{
  "vocab_size": 8192,
  "bias": "qkv",
  "lr_mult_up": 0.917,
  "batch_tokens": [32768, 65536]
}
Each number is 128 + 32 x the weight over the matrix's rms, rounded and kept within 0 to 255. Layers, rows and columns count from 0. Numbers have three digits each.

# layer 5 MLP gate, 320x128, rms 0.278, rows 223-259, columns 0-127
133083147112141119136176077190122118142136114176138137107097132205070175165111173192109159084074104131139139172136189110096144102121178145185174073113103081147111097106152144130159064137118133162141096141161084100126127124074102162073157133145135081109111167134164143161168110104125060145149144201150171142113112112115160147113138096151157134093114151180152144154147144145150152104095
080103119140115097080086159128105133112131096116153130130126105141061099149059161114117121178118075083160190081158188137120107108108158123129134154155068167079071100077171134158188134135137127142129086151114112131163140084095137137113113166161090137118128088132136113130163086144167138127174116121141117122105085155129133115082114137099117141136088118144158145195135132084099121129110
153201129135105100169137099141099131135168121138115132086160051185133097172126163145095182094101130146088109122150151117143111129143079107065190108119147163149149117155060113076070113105113119075110118147137162136089155101086184105110106111133121092111138092125154106219170153112127125059133095099135147096104118098118125121139132112125100119062099134075094102122120123152134033108084
122120169175114134140170163148127167169097138115138118128148111151131100146121118167080102127123117125094111107115138079140173117167167129085102120137095116135107145114120128138146120151118122060117123159126110115147140092098142159099099175150131200141154084162182084136105046133128088094128074133105148093112141148128094061113110153123180127125098130161120050160159118124158121105141
109112095093086124125204117175181153040093077116188145161110103141135141131095096175062069110125106082125023110128132120112136139146195141153132153169131157112134119159136197141099166074125050165103150130126131109197134121068070129146099076133142132090186130163101082132153112092170105076114101214113176109186141144111133080138138160114106122083082220106057094129138151108104111159089
166115169133203219207036141166089082163113128158172165127159086159113125072170112122085160091115087122151069145094164132110102122105143133067104137229109146185163105115071126168147113217133142143126134086142175067141123072126139080130143134097184128108128125216169112120135125229178129117185103113129119081107087112143111153133148131145133170082103070119101097140155128154185105160125
130108138084158114114161164130141072077142107103133088170104128113154108114160178112130153061114134099116072141118115113156150159163063090061108140167103120145145134200061158184145118136087115129066140170162174128065114121092130133126110101121197146120136101113152141177127158091197121141112140157123152113193121116168182162187144097129198151156109124137133152130148131153179116125113
108154144191136130123090092138170103157130140129092164086127110155108166171149130095123119110039127124115101159164116108138177098076165115121102116113122085122186177101125150159108098064102132119130141216172125142117108159152099131109172072121117135144072133152107118102187129124123156074163070100158147096116120107106114159132115129126142141145135115153145193143124171148117145141095
134121138055128105130063142127143113157142110194105106189170136165126175136116144100084115084140110117108189121185183200081209125098170136076072187126142143168177133112118092139122110104142114137094114082198165143101177067111171101178116115121127071173130167147128132113104173128144159075106118099124061126110132167129129115168137114105170100111144150108148098189108118093132104136127
157142111193081083182160170089113135150085144112170113177169138198144104127124108176070117149107123128160038175086148090147095170108141112177210084123154140155141151107117176183064149112126095101123183038096091141123163119065121117166088168116120110128127164116108168117192144114145152161168133133095151160117117145108130134108162129083094138147156149120144163104158116076141138120102
146130157078131156061108126136082102127117127069106141044202072166153147112185109121113074138135091112111164150128065119072111088161145204118151111044131133107116146218105072116085105134140154135087173106147097076146090152129116087125095112081135088142096119186088126161039132124149176070143106135096164106112134105126153096135136063169170106039142143151113121105121139129113135070144
152124136093163184180191213167078116130132088148131108153127147109167144118185197120087060124138146065123096139125170128187144164089121159116118132160160121147136132125204083173149140167143060114111102144143105091125137133109106111158132121099192107129181041084152132105101081118099173151132126087132138144128090143133148089095164146117125171068109156122174129133130131119177151116114
168145157166137106124156039083170190095136157110116185147154105077137158080108168171163117149116196152084086134068114085123171131100111077157125129121181105138066153147105102119194124124078152182122098135240144109115113192103144090145152131069119225109100150122139081121108147104116115081118146142106192107170132158159145127116163103046101106122166095131122147078134160162113129108101
102114149154120149154180132130101131176151076133147116074131103067150119150165129128086132098116139109137115153114153106113113147078107145145134143147130132176123119126210143126110118117149081100143108142145073113109141101124095115126119122133156104145129153130121135090158117180121103078144159149135154163141116138138131082128096140178102147094087126136117157124137153154159107144107
092140106079166170140126128155172105113141131122191255138118130139097115136184139109099136051049088050126169207089154152123110177089102157125082090193134105104106154174104069103167163125152127164027152061129118092119171130094114151063159169144153152097176140090181210124098163149189152091108076110100149190115064212095177136104192080101155123107119080139123140146175083155088208129108
148133115154109143128119158119133097115142124092133179103145123125171153097134164164139103159143134137117121116153165109132133135089147142129131124162166125081124140112183091135134105137148143145152149150140073117137114110121111121160129149092107146095152104139115138089133131106133123134138135099138170145136116079126135136144099190157125171145091115148148128133119125104108090096128
116119128089180169120154115162124174122096157101091138113180161166161130118110117090115140191088184109126056152111106179172166175125145052163168183133119138144109189146110153111186094109126154040185113058136051147141077117131130093099130103151119188066144054172106123104157084109110143121098126149162151129152141143127139111121083129183146065143120090169112165150188079067118117107086
034197128137123140096168126190150103115142142134080182176154142142130124148102134136085091140089144114100138070138120136067113149151148148087137095120147149150226183141178098111101109117185131111131165093117120171109102160121167133076123143163135150097098104146116112041107122107148152082089121111166102081168071119191139113109130148110126102101133108173167179119131096128153138146147
157135167153085112111124103085144124120153115143146184140100107041096161093149127140154132143125099105073137094211101102083168111152162118108188093140178098111126130135131089121094122094141102158066104139144115108173152078123148087134169094130138140111124127165037138121161119101135149106156129117093091105090175108096148135087089133087158168122104148137146125098101199090112125109141
136166145099149158145110139138177124113100169071117219106126174139119167079110133154131121161178162101071132142139144143110137174166133164047114126092045145113107137142156098125089168162111130142123165134092118131151127142105131113112112156162131123146119123115157140143088124135185183138132097132123156183120135113121108108164145114101131075135133152076139084120125158171136113109084
152139116206129144110130127127093096219122123152188122121141087155153125141101107122144128144121120104130139123086147147124162163122141094089156115143066150164154115151096122148154145175112036048177165136135113187161195121141173106082144121155111078130144131113076125088133118111131140158098114197127093127156150140150106154175101082150151124095150214117150180142131130158074178081160
074167185163129151093174103141143165132070078124163114087131143132156153057134099184121092138127127085093088141147133175131134146141094115146118093132115145110044153122122185128107157118137117174156137137152080147143073104170125103126139084112089104147104141106072140161078109137163161112123129119081088125180127122116164096144173104069127085128177150158072125166102110188138143156192
122093153136138109142197127071121147183126137098098123078059105086066152163100127101110121118134118163064164122131155165137116164122184058146130113133113122129116116180150072179110123133104112170138128133127135165227187162077146143099172135115115123132123064152086080149056092108142146141175140184149124205101059076131188131129164164115126111114095127134146114117112104164135087076183
101171117117138161136136128117161104108143072113189137106135103150159095135103064087138102129138117132105096171142103139085126151095173158125135111152160143134133167084121140130134130157103141101180126134148156155113168170094104159129195110144115107148147160122146132072119155146112164149110112128133090084111087111123131118101096137086162133146104170121154143144110127152136115102064
099158093175132169097104128131110124099138129129114156092140119124143126115144159104159139203122127089122121058132077151094144161169108077129172098103157077079126135117121105176167111136156092132143160124126101152085127138135103112168086138080129110141139109147167094155172118123088154143104150145158151146125054115189118110160113206157106152122120132104163144108139083095121162117103
097131106108139089127134127127108218145125132160102158157076133073164122101114163174114101128134104174098195107144134129142150138169108105141103108138160119120172124163068169113131107089170106123194095119030057109135149109119130176110118149120130179121138077188146171140170098164200164143154147132126132148162129108133159082128128105130135139141072111092177164126169162059133133135162
206112145062131103136212115149157149110146157133117056088153097098111128148115086135120133171153121140113102093090080104164117136158065096092147123096098100162153108160132160147156141130053104149122084074185148166097003103168127125154200152114115187112127125133148167126108109139115101102146117141157143188097112140138148114130150116102134145175154107100162181133108115140110128177124
130123169205136139116185202115110119128175093136145091096132144092168088100112175196127108122150085134115142192126108090105164119171150116123099138119145042116131145112101080137143160120076186152106131074063124123119093145080081112186064222191150108152200078133067157210114133119160166093178159109146093139156099163126149170104100160143162138194113116178110196028117107031093122064132
146180143107152112098093090076130135094127102183156157115145101142131155127160131107085093135125136111152065106128092140080116127131094172079143128135139110110150165163132110149140134182146133151138153105130149102129164107128110165131117113087146155149142131133158136134121096184180121111115151138168150192150059108160071107120149138179106073160151138056139116106135116150139097101203
120128080134101097161102155146139113088152118163192147104129138149115148132165126119104132118107158071072131129127129144092100120100078141124145108131100117134106162139128143056154127158109149156034139144165149104134090155131097179086164110152126162120133168093122099076132207137081078091104093156144194125079133056078168120112118098103141077139101092166148182101188151172140104117135
119137148098116146158132161123141158150148115119089143139148084192109128113129118138137092113060185128125114167118140138088162157089110096136151172135110106142175206073148063109156124140150160127110104113114203091105111123092114138136141106077135128109104094151131160082144122147137069124153152077082078087100134145122059110126146091093124115109161141172119136141128118110108156150121
202177159183093116059136062074042089150124117092124193115102132141162168088142123172102164121133111111111111085134143109075134163149136143130125075162070174087144148134122102043116198118136063119066136148193082141116113111120123148087127127080097126154080104120152068206152098161129141145162113150097162154100077103131171124073106149134136081100192168098176196146096057093083066080119
151173137143112154150060087153163084111137105076111090144092101136143096091167107129184135102110181089081151138119106162114119115097141078078188098074123144090098136078187185093105141162103083137134112114167119159080117109192061165132117173065091122123140114168138120085139142176142168154116072095070138109088169088074143143095160036118159069081116132153154159093125192089149119138131
147137124116118146141118119138098171099129108140192148128168125179112170188177184154083153087167073191160110199117065161135124091102097137119165085090123121095111190112137144150111048159119138103124113078117136156149151115145180097123097066131124117086186112136146210181121098123104144116130130069146152082166150183095109124152073100117146095104195070122106122168107159116114196105124
112162179129197132138115143145143089113161207171114137116160125176187125154121127171126120113144128125196087142090133173203154158108101103147130082068187050094114089150117138158109141166134128133165057147126127164104096105142080186125195113134132146088112158116122135067097133126137091093089101129154142156116178115111124133203125115105106103127166124123104065203208169163137105137162
055078153127114070170136115198189123139135135116142097196096085108144135159108113090101176193143093065178178149113101121149112091173096144132139103045159192104134119145128198154106114108108162071158088134089120161138116099124178131062121045204157173136126148164100117141137079095096108153128052167153149109121140157107109111139092098103167216154114165119074125182146108136171118094142
120123131164117128149081135180153139199175158104105181154127132132149097144106106127044139106138102094133135115079087118132122182100124137177146081081124128153130131142154151122160104119097135056119087127163136136158131134217133167126149069107080119081129099107146149116100114113206164088114062161078104152153096175146148147140174096158155093136138174157081098138128138115123075138168
# layer 5 MLP up, 320x128, rms 0.264, rows 223-258, columns 0-127
171111196151135117157140139073166111190142184157161058149141140093154095138168165102123107147115110100117086142122166133125146125159065112187097165145133095127143176133132128143195103127149200113132122142147117139122187145115129122119084144144189112084145086155146175152129174118124114156110160133144083099077168159134127150141122172125171073158139061111098106129134078116112101087170
120131127042116117216088213117129112120157116166116142135114103090126104128081133077135066102140109133139131131106155191079170135146181151086021103133115112113190118155153151207137075110139112130124189150100091111117139107133088065094080152161154101127125145154147145115179142127155102137124112141108098129099043117179155098157152133130137085074141077133155104150145139116114093064101
119151147189171112113083097140077116081122113102213074161118098143128157154158154154136162129170118205127123077136110123085179113181143088151163092137076150169148138107139130165133031132115114169099171130151109138088105192097113102110175133133128152130113152173189118112149122123085134078130119093118113170073127127132152183120125139140171063119113085150134176131157114097143144144120
169124143149110103176091135176146081091121102109142167106109148158083159114131137149131072121136110092092078083136099127142132058132142135091144102191117162073144119159149159114145107134097073107074115134146135163128103100140095124081138126143097191141149143130121124111118142061119065097159130100096121149159161135109092104048197159178168174108163151078117111115135097080083165168100
139110106156175103099131126124097127207171089104124072152136125178106121184134115119086155203120091131117110162107205118177091193124180170120173083141095038132127112055066142143085119143120130176180145122170182117124134150211113089130127122102075150107070132146175182114218163204109103174188112084113194087114129119161159123155132167151125143189083076107140158134117137137060136119145
120136112070185202095116177154052180182129166174100122221129106086067227118155150170113134148125150086229134174080127082123123158122103172136144146128168128142105138142110136185126101149118134154055118086077149108183137229160062128147141097102186165175129163139146068085130146134163174124177173144115146140138119133145170140142180127172163095113128133111105093134103205089144165113132
144122125102190138190085141104106062180133141175143146196184199097090168150193125093130173098154104136123092117118140184116087107160148115125120115086162163151137109177124113171119162090131117106096127112114099177131143104124123064150135152138141132150167124120149088170125120132163146148133131184046081185114120113138171067091088117145156137157145133147142082098072137152062090122073
128101195099173145097157154158123106134124084126113068134141137140120138090118097173131128202131167111096095102089140148121140114170104130082134147056167167126088118150165156128149139120129130128090081114177121127116125124100134111053133145162105152089124066113114148096080140052148112122149141118084179186195126159117164132100153159114100082111147154105134111114149158152088144107163
142163119193085165094140114173139131146167139117140135124088121099094129108141126081127127109090073162181154170136087166119116091123106115141116077171151135099090094117076130118083147066143116085069120131139135080162118138137142157120087154137109167122137091132115106167168100130123130076156149134137132110149143127161186107135094151106123139163144155197087130047138116146125095090106
117138097157157153120105122156110180119146174114065208124210149094111131162166166099135105104094103145120110112073097116100146134187092099128135110139154135170109091151151139205091201138155122143189164151126147080176133100140151083156080077120139144194051116128120133123140121086109125145086106109108161122115107113076173148157135088123077098155154146147139104121048104059161091112173
100102145110133151106111110127120095219060132095068104145174134153173177123219091100110113161119097101184104078122069076074121123192094134148173078087189079132100152171186142154117080115134113154097166129172138118153073145180103102086110073108131107106118145115047154139092144163088150079152109144131116214116153117118144106168196103185147135059094163111106137121127141097108144086182
085149191132103100115150059097178096133130159112119120133103145074080151088091137169188150097196159173155131157121119181113110122168068078083154175122089156145143135101122110093147154144134174109117155146098142109103108089137149084101141123163112109153070152078126109156160164144138100113061181091135209105149183095107127152212097123114159096131193105130151125128178154150113080085097
088123116144147121106124104151120150198120182142097151173160142161094100097152130147169105168100184101133145152129119129172133143153190170204166137143125122153174109156231130092139143099153192076150057136121185173102089162157194131081150168155108089130086113180168142151099164099150109144106166126109151134160125152182114112156123137126163111127160173181135162187135143144101101160163
136156148102162086050068132149179159061101126116120093152142166122065093119143139133145085151141106089133122127101126153101112143166135112104104081151118126142140077105110108121113147141121206179159165154125183138117062153093139170136081126093099103046137087094148106122158102141138116152128102143111139081105140115122119168090147087100143139152147099161149134127133110159075104104170
124163142096157031114145087111128152160157136151187147140122157109140124130159130069134179137141132128101111073124174138154165098102151189095182109122164118105084081132157196112106133045153086144121127153171169112102147173100095117122195059095165184172153132156171087083109136169217147136097098101130153186116161086165152060109117140120174161137095158098122146079156202114098126171116
082153126129137148195164134115108130136114098127139091075119154112090134159116103147111115131172144111152104146141106154081173129165105082098138146103138091142116164119092143132093139150091093134133100122126162129128125146152138119107174132100160094161101090134127096116135170124142139189098112110110096117128157132125152103047163071130114170129131120126134135147114169184107163158102
154106084136156127089155092179056135098142110095154198017122161105076098143122150128105112147130128112167082163084134079178090110118166081190169152118078157126090168139118176156078105136159159077158120124076029132115109063145070166097128046078081095124115090158158179163130115103064133114080124154180136104137125137142123125148117163136120126124113100082159074178094130116192128124152
105146148168099115120102125135106116086132135144056123139138138136145099080111116115162093165094137102085087134112096166123189144168145187067138147088174149147159122156115062136178156117087127146095255151097150123097080122093130089126176137116165106146149163129146120131141127163137085081157107129102088126093110112139044154114107171144100090149141066091120073101184156099114145096127
092126122111164134189128156095064108121100157147092090169149091172142129104087107090129082147135089165165142130135169176093146105131107208156107131120106144169131108118192167139123149129173068126148154099095143089135165124111111127129109156089065156152142074160130060110109141170143126180147101154080145124152102079126101127127081136163109097112123145142165111141190071148118140125161
140155120119124067158064122122147081163135093130095139117142118124147104167096111156175103152130115093150152148145153123105154106145157044118100150145129092089140121138145158146074116157133078162131124122082125171099159078115070166133156082099132153105136063141101083142098150091121156101112094171126092123168105130135120165175140112087123131095100113175132077129089114103136101125123
167131065181115093106223097076172163170158121113141136147146121111175164146171112128133124188119059119128191114205133101098092114158125117164162093116086128119156104126139168138106113155123115116130126117094130114150125133146149111114111142126133139198133089052180090151071110164135104119187095135097130103175198190138151085145138114148134168078061145110157142113107143131058199132168
084131063131159116190080129144129084142100131146127095193061135097148120113098086152123147094185127079119148170110104115165171149102075143088113167182161081171114187126147156120145135143182126106106129133080168099181129126124114138088089148168134160115164101137165090119134169140156166119112129135158195144095112154081135131101169124146074053145103110138138091123081166156127056121085
152215116144125070149162148085125164084124074087136143155104157129178162089138088152123061082179150172109116093121141114150170178136128119193127105115188205135138126149131166101068178102194111134171131107145121128092087121074147083168128073178117121134148090140146133123097126138153148093103140116094109150141125142094109142106135145109082084104125094109165105148100126120126073110128
155126117070150172163130149141138123136104117178111131170159149157155117174132089102095173149089136091128168123123166171133143147116142115114129108070115070107131135089095169097108104109088120109143170109190123107140083111136143120137096124144132143148164127125143099147130146042095094111133127180155140147132140116141121135164145162111127159092081121156093057097127205091139112171140
129130135086106156119148131151106100082091123184146174118127121171088132137200091086134191153093105083104148117129148094088136115146117098115067123179160154133167185162157118117148131079159116096070165164124119143109143183080113147117136133139071134132103162103143171129169107117149141132098180111140096102123104129175097065155118155173146100109106083083112138119152131114158125099075
124146088166114148174156164149118167153106116043103149154162098102153100149136118116152151067144113116090099107154133098144135123136156189089129087122165145052163135127120078142125122132081035129154128104124165158144132164141140107091168138119154136066103107126090124148111101121186129088159127123122099205165192143107056119109109181111135125116169207096095074143122128143127131125109
112112182110107148199084134131089176153174092144125078130157102108156134169133130138073160143130124143080117126148143119123111131129150135096150088162070149128091172158152126103099090117114134141094137116101170079103191147156170107153093153115159154080101141121082155116118164159183196168143078078151178120079113167109104122140108149147124083076111101093120122129201103144114139149123
180187179080110134135071120169160113094141069162089199153196209128103114148117079109120103161068125167159114119066158194165090137077082067133098099172136119139129162127151174068137086143148110151135096157203168101080078118153169158115168170167097134098104144069153154049156144112190145090126122097130131191103087163120136090099153156159114150156094131136068150156092095168145140065139
151129119114097100167153128153088128177156070124131138117142148166091149112104136166084127128158146159131137179126116148118147133122118125136144117124106112146091077107176118139096110091137104124135116122170134129135130134120150120106130106171103087069132164120088174119107138134127159068095119162078198066077184114135134167069127078102144152134118122132061104117140153143155144124085
111116153130143126105117178084086100165083174116091107100179122104100083115113119152132177133133167147120119116134150087128163193148088146093121161116114123132090150073112087185111122148167113146100146092110150190127143136127092136090157107162167193119139098134157122168131086121158137197112088132168078137159152164119118140157127136153133143105102121129111163113139140141180134124162
136155139117153144094092113163161120201110122151126108134108091161061154191145093113147140122075105134137097121104166110077144102135100150106060131119103132146171141183132129125138112095087113101133109121118144127070090179125073124171061112141079140098112119128121136108110160142186111083076129129079161129129118046140152080158122101085091067143149136094161118124138162107095048110151
019110097124113146154119159167135113152067100097106112153081131109070094069168104113154146123176133215139109201115090142123122070138097166104128173140177178112131050142107044180135080128124130122180140061077109111073119073066105113090143168119118117135143100202175103138093139104133057152127140126119068129082095144136105128136136116085110066163182113171140145125112158176218150114093
165095098101181131155141133118246093109136145106155107121124113121107124098155147149111126133131135131084170131138092122166148169134124075123169136117107099127141160094109083149116078107091136114205196120079147162100124111097178198190135105132164130103120130111128113127114151126106077137138157082189150152148083152105167154130111185142161172103156132131120128147145130108126127193138
152177142069174120160083139147105154203168039136148134137141111131124126117063125093071095090175173090051162114121127152079148068128169125102125054138093132098156140156138099096121047136170150168140151107153137140117094149124101043107114176126070117150128116123204129177037117166111110119121112106138125124165114196162126164103103126035170074103155139141125113108129107166177179131137
135187087181126174051158132087095159141116152099125090120120090144126192151118098060165110115060123194128154170166060169099165139096117122136055114163162132134122125174144135127140122070159154095117124105144139134182081160134134119142129123131132150169126182109128223088126152151125110112169118123083116154106094117155083083154109123055150080123168124201174116140141085108090127115140
115184158134123103140127110125103173154149116158124178109147103075125110121161103159165148106138118167133138134170145119106128140129112129151118224093147112123035097177122095141174138115178087115159135151134156130103208183133157132161100145141120113141155094077126136131037132164111178134063129099138183144087107067174215089159141102118104052114179143110105149113108145130122119180134
# layer 5 MLP down (transposed), 320x128, rms 0.272, rows 223-258, columns 0-127
143158119136086115149122168148106079119105051180163122075167089131163157121123103113174106179089114146132117085173077143145115118149203130159164114148040125140111077166143107150172121150115167174145129088156108075122111104080129106150123100118165170133120083070088160091131136128121073129106146186117151170131119135144110072072108106115103160155115132172082171128103136091149121106111
082151089070143113182090166134118140116154117170151154139109076161059102115129128052120148113119089123183124130143157115109137147150126121140039118133091161068082144117112101204123113164130159136151159165147076101113175078063124141101132154183160109110118106163157153062169159144146125110073115171117038132081086169114105081118122109136078122120115102138165148158108114106080141064166
146156125080116116097146099083140144131160082106120106121103134156117079149112156159172165147152102148114110159164104162148098152139110090116152141124152145131144083143148159115109103140128060093155064121128139127169075076108129162125170126107139093122084119112118142156087134151129146131166050192124134087021086113152136096147148152158096155135144169188164115158112113093127097147120
106135120133114135112126089145109130132102146112134123117088146184093127177113167172129158139081151114127180116099112083113156118144150143133088131082111153095105120093132078153110079168044049109151143108130143146156054149147067135128132171124156146128118152102165087183141078130103167099160100083096087135147119171133164108076137181129170067132223124154102079154095140162150161064094
085103174149128099111098126136163097159190163121158162101101113105126185106127115163099214093154173073145183069166139153120116141156076117131087126093142155085084173131115181107169113127122073105128145147068081087073090192100157072144175167138104123145127093142116141145144122125103068109154126177106074152100104126120083153097146126116146072127081162142110106044102109099141175072129
126182116108132161125118095193101116109068162088103113144102127177175118175143083176099145080121130140126091120124184092092144103111115181141137084189210088092134133117130119113134136118135121121096139193119031074165093089103193116112136132111061082193110123105139154071079102154154144129134143145120121183162075147105131110115186098160142186181130149174125160126080179119142065153146
091093165122109090129083133139157099090107154146099111122169131139044093132079103148125192103128155156107107123162105091104146145151184074153086101068150092085106169147098084089166139112116123089173178095100157167166107209117099152116090106062097110132150152150129169092123155175134155175101156119114128128147120073146135128107097125093146086179096149167102113091140098138086082126159
175166158147144094162147150112151074165107141097182104149133053111172152203097125155169146139106158127128181120122163120115128145128120094122206076117070131127103186137198143156121145135110153140080141077154113110123129108130119141104156103155175139139079164104144166142085137145135129111087132090121154182192100128191119125125139147146145117073108116099059136157093133094150073144116
070126155082153126122096143144124147125130136181094104160133115118083117153124125113067132115173106147087138144156136143131117137106161153137122128128127102214118068122130117166099116150186174185139113175148145143094181074120150116140140128109178076162124214121102143156095151131163092078119110037105095082131164148158139133153132094122092111109114163093098152159141173156098129132042
142235146071084113167125136134095170109107084147119085124142106129163125154057145099181106167077141089126141152203070135173123174136120149121110132154113137154195126130123175118243116110183074111152087128095146109119124132116132139151157169125157125091167115139141128154158129130162104117123111113093127087108147167172172124145146097166123178091192077105132075149142126186190154136087
099129184089102135115133121196094137109083146150099071035093149105183075143181106136103136139083103163132113167174152095112071114150140155096110124089151154140108127093214105092125147167118139107177121130113069107133153150193143079052122089152109106160069139096134122134139123162176122132157101131133162134130165163141109120100158089157159087086089220121109094146138134159038126127249
125112174090113081109087092163126103091228097097087106128111132125129081118136070172120149147184178129188177170155088121135138096155137095096141128117102133123164181119113185121182164157126167116147099097138152136132144109121179159123182114129146101105082104197120088101059143142132071127124160136100122125064091107165156110178149146115150108097152112190141105139143169127150065130151
140066150149114171128145157073140144057130175144134088145098093140114138159076173164092125130133118122132120152057088175071113141053113072110157130094079096115113160148117104149135095173076153141074071150134124083069100115116042080151111152133141166113131196150091133050111071143131129129104085068188123096148159111122141096144143144111136090079129161065124142107118136132111121109073
110139122209117130124151169124097144135121130089119201173099100120157098124156091112072072150108144161093158145110088160082088148112105167137064139085117155134130112187189142134158121158108134100144100138111182137104135056116111067100145140123146135125125111135086123169111185117139106148133131072134172164074185107128154109149131181119136181066133084108154079106168158149122156087104
124131124122181113114056133159108085162106108142101156156123153153128121117103176162164113104162172169131133160146153111088146181107122142077179168153177170097137118144132108076087152120131129069158112186107108162219107130118133112116090117072126091190072118120127082125089134154148174142167132137165130103075172156174067143144150135152142087198158143125165109101198141125132109136114
154115133191132118063091060120118137058151177122122123161176075115138091134160135144101100131127107122132116147121074123183123124117163136059113152143183090164148160139153126153132152191134164134133137115109139156152117114089161090079161103122135163172113187175121128161121152160094131087125173138137124169107171110145117109123126128134101137126164140103108136088155125159125169132096
197147093149077102116075082070145142134110112115185121134156075103119126096130110118108120175174099081116114060148126154167165096139145127168087075130099208101151149098102158124175122141103078079159098157144115149097124131081165096111105093108112162116120149122183097133133054145142119133097083138213106153154159124102113131073192188187110150089055118157111096134170150066151096085125
146124111122134117098106116162138073101106096123137189099167127153121097059096134136142039146140134142108148155166197210144119142137128121144118118073136084085098146143095174151077140122147134186152167105186061092159140035113136171188136136078098143217118142164110121121179143143145113180074156080118138138181131142177150082073169133099062070129100069133101174122132148117141152155145
133138183178161135127162171104152133141144163152146148130117115105147147119170095181118114196123122107141104109140087116117135129112152127095099155161061110140088107097096142165108128107066163166098109115162155163125132119188157123167136088131153125087083131136143068128183108074135094104092095142116165127076148121099205144088136145133186131121103089124109135122074156138131103084113
097109166135130098158153111143076161180140132131109122112127122055109189157107167085143202091151123127148090081105146105109156165096102105188137086156163151138103163126109152060145121153146151130118164077134143147062126150129085146142126079157107129145181118158139149153163087096096118086168124169146113075108188097136104157097091131154104150110129137175104124171192121135104158077076
115133169155134085151099112109120130139120109073093110068143059140126099175084141082154102166123124091095089135095132092183203182127162143087119097126118140115178094213102174122154138143151109132206076072094137142152116181172179094147110146079108119074137137119122127047094110132094150141157124124112191133144157147106133047096164123079160161138131146134138153102132166112131130056124
119105156132077111078168157157133100126113136171141127088121151123114068139183175124096129111083127161108142090165141130101086182151109140127151097123039223105123085148100162202128122091110115106186047104148147213130075150155107122130151117089107133148116128090091152165065145125098114150116134126097131126146145030088179158126091178060142107127145128140159185139143139129131125110163
064119123153142147093146118167082150155123146126120150035114163143138091137153160099156175176121107085083109173117142152111095109140100188168163150161148143132145087103130110161092125180124120072074176094140086092133108084135121077119118100072155141151143120155148161141199115177107085137100164050135163086159142102153132135175126165101104150169200176124100160117157111116150144109111
123099132082125110175142086137142120148127109103136128128146135102138185160074127094174171107143169153087109135158095127129143172049169095092131180119205138143142029083164111100145121125178162152114078156111143127120143136127102200120129154119124145089132167095145128120103124132113107157139116131108076149121085161134087193099127120155238074168116143108167107075160152133121068142109
105128139114114153157147174103176128141160141130121162124063119107140159165125114081181130126060131075120138074137163176084162109160128068181163117078149112113166170153139181059139153096198112105158144144097153195062124115150160066185081142063079122138108115146118098144112150141142092142088134130144161110100135172127185127112075116165129062153106099135109124118123104111123134154087
159147153112127135119099128116119128074156098187164150097077175165112102150079150101164082159156188133203144120130107143116106061098114111133097119087081148110103173081141154140168151098169195178047129103108164183092111109161094132183166105077141137157141190110166123137137162104128030120060163167090158085110063094143148115111103109132154153175110109123123129147136115135141113096127
162139124124158096128172098178129091141112186154098132109127116103160106114147151115116119101122109126143111150147121141131124110096096171118156101097087148098063165140157149227145140123125148123179149125174120132102155091145137112156111197155127131062129087107132124099152126126103085151201155128149132092144144132087143127148106107130203187111192109074177119137097179154114117130125
147111161113156103108160075119113103155123081110078156189187172133138142196081188120156110149145152140120123166129135149103071137164099103094143168155211132109123154150148098090140091076155068117089175178111122108136140169098142130077167064112078143111127193136149127132104093097186126199117100099149136152076141109114173089201150055131095125124113081117151149135148111173147126143179
138195111096049101102112183140152117151159100129129162111156133116157137118142115131141152144160114215160122148113121086158195089143110162159109094137137126122129151146141119070160143129151037150141177119147127080106158160144094140108168102114200127109140121152167102147138162157124143132109150117104150141082056122089151149121131078143108123076193090123175079179189162163191109122088
106084140085090109112105117174138153141118103179113092180150140168117142202181116109074133100115134123104153146135148118090116144092066120084173085148121094100130149114068128169135114189124153136083120098089158096180141137129135184116141128108132133130156180135106136148137111126132143151099097163090172152121088128119162124177128135118078141126128131200062166145163112158137112184150
105139099127115075108134086083113170135079145169109090073161137112093149154134180092089141129118152188158187124213179177157119098132145131094168159108064097117123159133135132090127137064168067128126145140152107121138161138111139100107070150141083125106090076098121143187115106093157089127136117122103137152072134079121190144088174066126173101133131183076104113155087088139138091123118
071193106105129136136143149189144137147068099133140067129133091165139042076098103143123048096148156107099137168109152109188143106113140149102153076128087078112116094152118131255122143087106109153187079144155157087160116085135140134121112132148095127131160093151128146102073137147124181124160122100097160140151164192134136169124108109120147098144184143193130140165132139161108118144090
118186104108102154128200089174078154143159108143128135126113158134137103096115180049178139119049115174100111164160119103094135118122157112148173115108184068126145075154098077128127177107082174108135146101127149140168108143133123064134142110130103147132174111173187123138105076160128106100173123134121171139157130081131128115131136202123124152141102108099140184136150079161104127134091
190148128101141155210137075146101097179190114152162080147089105171117093165183130131097094093170129094182131051177129117081090117150142158129119139156135127165100141137143125057113155157064127093121126161155154194135133127113082092097117190169112146091180144070115097136088049095104184109159143162074169158171102139083145100094096142157113135177117139157166136109091162123053122134162
132084133145128143179058075142114144120074136087115119145104168146109131209176121129069158051168128160134100136156152068085117094105124114123144147111216128131107120126162137071138088109146078149130125137151094160202178179146122159080104142111088099132149087173105109144137129132129154148155081124086135130169086109156075148160152129195137116162113132106103165152170167114114108165069
138202146075144177137228145090147106163105135183053173135084161184162164106106106132127150142142076112159113189141123138123109112124123117175169188105153103167117092132099144082113130084177186098135136160131121163161131137146149181129066121160155157179157178106156065122156113092119178165122109096104154099099119113131133066110069061105120206157125091032137122080128129110159106195095